config.toml
n_kv_head = 3
head_dim = 32
qk_norm = true
bias = "qkv"
init_std_o = 0.0
init_std_up = 0.0243
weight_decay = 0.32
lr_head = 0.0045
seq_len = 512
steps = 5580
Each number is 128 + 32 x the weight over its row's rms, rounded and kept within 0 to 255. Layers, rows and columns count from 0. The size above them is the row's rms in percent of the matrix's.

# layer 6 attention query, 192x192, rms 0.07, rows 57-84, columns 0-47
size [117 152 118 109 133 121 124  44  50  59  70  86  95  93  92  55  51  56  77  90  87 105  97 114 124 116 122 115]
[[156 142 139 143  89 134 120 178 128 144 175 113  81 130 235 126 121 120 109 101  82 160 144 183 137 126  99 160  96 124 144 119 104 180 113 130 191 151 109  67 146 115 127 136 135 105 146 129]
 [ 98  88 111  58 174 125 122  49 115  65 107 197 139 134 164 187 124 133 118 138 132 122 177 159  83 135 153 119  77 107 192 121 101 115  56 158 134 103 118 146 179 128 141 177 129 133 139 117]
 [177 144 100 115 118  73 116  96 197 133 138 124 148 129 161 105 155 131 158 130 102 137 137 133  94 156 102  97 133 157 143 101  96 112 167 151  96 172 156 105 128 160 130 171 107 145 137 107]
 [156 154 107 136 120 115 122 140 137 135 102 161  64 158 162 174 121 183  68  96 153  99 112 160 120 109 147 141 143 155 114 107 100 148 167 180 123 112 154 159 129 134 120 103 125 121 134 206]
 [163  94 167 143  90 116  82 160 135 124 124  97 133 167 153 130 105 124  67  66 157 144 195 137 132 132 143 126 109 134 169 108  94 106 152 123 124  93 110 181 157 149 146 140 128 101 126 127]
 [164 177 120 149 104 176 103 175  86 148 159 127 167 120  96 123 102 131 163 132 147 117 131 139 147 102 116 115 130 149 109 164 137 193 139 155 135 123 121 167  91 178 117 115 132 120  76 116]
 [ 98  78 129 145 165 135 168 123 123  72 129  97  78 148 105 114  90 118 114 102 136 115 115  68 130 148 158 178 120 105  54 116 185 105 137 101 109 166 179 179 151 130 137 142 130 116 152 136]
 [148  54 136 116 164 124 130 155 176 111  91 174  97 119 131 121 122 117  75 207 164 102 123 178 161 133 115 111 196 107  88 174  97 144 137 109 165 134 105 164 172 113 102 145 101 126  99 137]
 [173 191 109 170  74 135 119 168  89 110 191 102 147 136 134 130 140 102 115 104 144  87 176  83 109 125 140  68 159  87 125  77 150  86 126 137  84 199 117  94  92 136 147  99 153  54 184 128]
 [203  73 145 113 187 143  88  96 179 182 172 127 143  99 183 185 170 150  63  79  94 187 128  46 142 149 143 145 154  94 150 142 120 154  90  83 158 173  46  77 139  94 129 191 151  53 102 161]
 [ 30 144 134  92 113 117 157  96  86  71 127 175 101 135  85  77  76 124 173 196 130 118 153 143 138 118 108 110 153 114  66 156 123  85 196 125 102 143 140 167  86 125 151  87 155 204 139 105]
 [166  80 124 139 136 146  78 199 128 196 161  92 173 122 153 144 155 115 120 118 125 144  91  55 131 127 122 158 127 108 165 103 136 146  90  83 139 150 112  99 142 129 144 161 135  62 141 124]
 [166 112 169 177  90 165 111 218 163 130 168  85 142 131 141 147 141 135 123 135 165 140 144 136 135 160 163 114 131 143 134 110 142 183 125 107 129 119 101 161 154 110 141 123  73 115 108 106]
 [108 156 163 129 109 151 172 133  77  97 138  98  79 122 150 140 121 115 109 108 171 152 180 190 141 168 129 158 159 145 161 139 116 152  94 111 151 120 133 134 156 153 124  70  84 123 140 122]
 [ 65 205 161 147  74 197 196 144 107 121 217  58 135 123 126 174 109 133 132 112 168 163 154 160 103 139 121 130 163 139 136  52 162 188 129 131 142 101 166 127 118 110 140 131  73 200 127 119]
 [157  54 128 106 204 141 135  40 201 138  32 179 119 157 123 137 123 109 143 128  94 146 144 163 148 139  75 132 143 144 102 115  89 113  91 106 110 114  90 103 105 124 149 147 149 184  91 117]
 [139 166 150 114 107 118 119 132 112 140 117 145 129 107 120  64 121 121  97 124 141  91 105  68 154 152 165 134 160 178 121 111 114 102  92 132 120 131 130 136 112 173 145 124 157  61 151 142]
 [136 126 128 111 111 178 120 148  61 111 139 178 114  87 173 106 161 128 121  89 164 149 156  82  97  60 168  89 136 187  76 137 160 134 203 143 127 169 102 122 138 125 104 157 148  60 129 133]
 [147 144 182 152 147 106 137 127 151 101 146 101 101 137 145 142 110 129 147 139 131  91 148 210 175 193  93 158 147 100 162 135  88 172  92  86 169  83 155 104 103 126 112  78  75 152 148 163]
 [ 74  94  80  22 153  98 129  73 151 124  72 183 178 111 103 133 124 139 146 155 117 142 100  77 121  68  97 129  87 142 113 118 128  56 202 146  53 154 140 124 112 100 183 172 136 193 118 118]
 [110 113  71  96 177 102 113  85 119 126 119 162 152 121 142 157 127 130 148 150 117 131 124  17  81 103 100 127 125  77  75  93 130  66 144 108  86 172 120 105  75 147 155 175 157 129 154 152]
 [ 73 139  72  65 193  91 189  38 133  86 138 158  78 111 123 137 135 110 152 181 144 122 143 131 118 172 102 157 184 124  84 132 107 127 138 100 145 128 127  77 116 124  97 145  89 153 126  98]
 [169 121 153 113 115 128 124  28  91 128  76 191  77 112 132 102 142  75 151 144  81 104 180 113 110 146 105 136 122 105 121 154  70 164 143 121 122 115 132 117 147 138  98  75 166 113 143 118]
 [121 122 161 110 113  86 105 115 102  92 123 112 139 111 107 106 163 139 145 135 121 117 138 127  71 125 170 130 122 154 184  86 137 154 155  77 181 158 134  82 147 149 146 141 142 151 156 137]
 [155 114 112 126 131 133 135 104 130  67 193 107 143  97 118 177  75 199 147 172 209 118  89 100  89 124 161 136 129  66 166 133 116 127 205  96 108  47 149 162  97 113 157 102 192 127  93 151]
 [ 84 124 152 130 131  60 104 125  97  91  56 127 101 125 139 175  99 106 110 178 152 117 111 167  83  86 120 168 106 148 191 168 129 139  96 171  69 109 116 161 166 110 160 100 109 114 112  89]
 [ 95 149 111 127 106 109 119 145 138 150 129 107 112 112 106 192  79 108 181  92 186 141 128 151 144 111  92 123 103 139 143 108 174 139 205 130  82 147 124 142 111 110 127 156  75 143 120  71]
 [118 192  97 188 111 180 101 143 107 170 147  89 117 133 120 189 129 145 144 108 109  99 184 172 164 107 170  87 119 128 145  66 143  95 153 117 135 101  88 131  63  87  95  99  95 121 125  30]]